Weights of a small GPT-style language model, trained from scratch on English Wikipedia.
Size: 24 heads of 32, MLP 2048 squared ReLU, 70M parameters.
Each number is 500 + 40 x the weight over its row's rms, rounded and kept within 0 to 999. Layers, rows and columns count from 0. Numbers have three digits each. The size before them is the row's rms in percent of the matrix's.

# down: layer 4 MLP down (transposed), 2048x512, rms 0.029, rows 450-460, columns 128-255
# up: layer 4 MLP up, 2048x512, rms 0.0452, rows 451-460, columns 128-255
down450 111:477463472505473520482465500463537445539496519496517539538483446500440504484524411554532541578480467529514575543473465517527446525407568475543459489512459469510427544458491504525484501488562487476521526507547520512437504544464566501422495496488517544525527458458522554515492481496481504501447445426449510476447459560554492452490459446486548510506534439426531482459525555505457512535501
up451 102:517476483499548493432487532491543477461503414528563568479551495573535476499469544462544498459536471552452494460469465517422477508531489467579522498519522462496561519490482473499522473590470587501577421584555527512444468479566534403506513499572499489431616482491537544534433544508457547483496475524500486498466528447507461530395522471498483483504472528502442593508512401480489498428501
down451 102:559448442421509492496476439432478476466543412550556507487488474527510504481510522502556592509498632522492486455491500486487535521489415487505494520568471499516478479519496593474515526419519534606581449512531471524524544540525503558444508546508455556540417557441533485509507480514600400530456478496469473509530512501491538467468456506467535534558519451518583505438475563486506548533458
up452 099:466525444485508583515415494505541560512488483454511452524508482535534521480515388373515482471505462494529513527485496478504428510436437445584491586523482468517567513496456561536510520538533518495516528440454454482527439501522543481511480428568484522438549492425451504530502515459528543519576524520534483416464517482474520485517498530508474551474501507556505553503542561545603456500521
down452 100:524535523502447548511472464525528517485561478518604514513496467509458460492459531421509492516543519551506412517459473477570537424461498467506459509487516560491444485588474477486442493502525493510515500410519543536541508543495514402483534477514512477503496506531436480452472517509498478494513468573495446516568478497457474456500542534560481496523512471526511483452484432420450504462571
up453 101:472549507466507527492462471533428493487456492476493557502523430523410470516552480445436512517483470518462439472476471465460551522646521487452544535543499499524502593540472555516545495482478516535494465512562476493510454467499615503556483497497455498523511521523480435483487488491390504479557453477466528459510492552465509450566532476463547553521489523485494484477459432509533494471493
down453 104:524522572495501505465581460497454492449458563496489574486496500465444503459497515569453498437533512518431461499574535569557498533576516466535506422524517499527561517456506478478489531501502490546540514490499481481527522498519514511543466527539532471487537480501465499494495478477407486493446426551507513495484469506536477463471489517474527512411466469496465518448597487497567484525496
up454 097:495512549512480506499488490434473557525569466495511498579515572518541596464548476464496484554557490470471542513527537558502550501509577446471479501560468504518524494495536531520520515475528482425523425561458452455471463484478449467500464489526494564510459404453492461565517498503450551521476477443540488454474489518488494578566558516529510460500505444455416507454453492498507503521519
down454 098:495450524512488472553549475539489508528501489554511498520540549442528502461448464498548481506577524446496455537599482456481545518525457506539554443533526528475503482442456533470507488532475520478500537457579518497505474511562534494553455344590555533449543533491488521491540519535507514449435568540451537495470434454536579450476499540452502462497497532512490428495498503476475494534515
up455 097:498455475432524495507464518488469506525434509488450467495506502541504433506560556506489568539562543470456559497517530451525565450446512491453483505490538507496540497553503480516544529510538544498489560472534569497502517543501474486493531517519514502557445531442567460489524519452419505463522476575477492479532542487515485482530558442475538559532507516557483432462466552491467456457454
down455 093:519498423472456485516529429532498555491530519527531440489594575462464481499520587487461525493473538477582591559433467486495494547507521535487474454481546474527480456447472543491493475514525494525494556483502535579499502501550530466423521456500490463477517479449478540580449468514543501535468487480437508565531491447521497520464484526474542507496534445501504456463498545518521485485528
up456 101:527512515464495501480469559464506426474485446455607477490526510528632507594515511455572467477488485535543538455562424490534562471452474410523479516532507522445489486498471468433493537504526512391597496520471513549547484503523574484538479545528484538529478490575478562491419474441526498447502459526401464473557467595496526474533542492513502467426535484472537525429523536582504513490512
down456 104:444553466468498511533435488534466518505575538566498516484486470481471448520520437517509527518444525461472520545532389524487476546541530535522497528549511487570502469584463555438472475444499483553534496492574455428472474477514489491473506465501467480523447520523541516517459485487528425541494483590472512489506469418545485497574512455491520528517520500453475529464479527506485491548473
up457 097:577562434531490457567495538496558556550458457438516520486464471487490496523535480495480400512516500528549489525474538454467498439516510411464586493522492557516520483507563509521527581497448482479500503509515499582484522433529473497518477480487439424510520450495479526508489557516475527523508493444480458470543418534543476504507515446543456460456480486513515484526462473477553405463501
down457 095:525548487534509470521522422551510489497510539462554522487525481452483484576525492416524410508437525553464496577507541513486450493490474540465437439521544453518496461464462550485552481582505432574541541488542545429563523510488472442404462507435516521484535475507454554507545509461514526577431519518488533554475534495527564436416554506527474516526423431456483473486538550579488485485533
up458 099:513534470492525478528473491548507569395455517498506477488538498445559548514524494537544444533504539492449500513479520437519552427467583458527590549507456474505556466587453588430489529508534472492514539557486463541513522485488528529577500521509475491492449468469560524506477502468478521474527494438536525449501567496556526518565488472471604528457505506550496541458531546457481458466469
down458 102:518505567547507444449404467496516485489572494504464445451537466502538563533506489507471526538434498548513518542521544521557493456528519505542538526517523560517514465551474544507454503574479529464511507534456502581506488491510544475548502533519513547467542447528531545492482426522467504466487464522568529478389508453474524524474583521425433488464527544455563490413562469580473510491510
up459 097:511511529399544508542540513470486483491496482468499478481471466597512440411547512538438498511495462512450469501492458448436500453507487428430502565495524515565523422523543458450474543483539518475564551604500492460537464442526536521445430498471514479528541530508474489516526455525471591483507496514520445507535528529525466553525595440570443475498527517474483508539549506546521523427468
down459 096:478429448494469464554440497533472497471488476527539537512436477509532523512420511538479490515401489452510472458541512475422516478474475469524518451548468498433508520458470491519485502476434562579501508452516593486565495458509470518552569476506435478482575558509510408441524480538425436509530492473517549595496517572493488501479467476481458436530458520578468451464487466484502509524491
up460 099:508557446482535453560495502492567505467559479557503438565435498473501484457583536483548435511486533494492482543501511436459513490506545457522515504523463510493532452498469464573503507489460494458551468508550481513470488489512414461465452522483513568556533499533419486532500563526531435438480558516511542457498553523542498508505466556555544523442526493468484511487485540531472550532502
down460 099:496465544488493541511509565544527499549520394528511522469489508565477455597488522530493477566540513513483506507413496491503514528507431532450486461424529451521477540488530523488521539520501560437525537508517471465497423482486487505434499528530519527473440517461470511471446529546464483525505494542518481573479446532482503468516567452544482435482560507495488506518493441507503504495471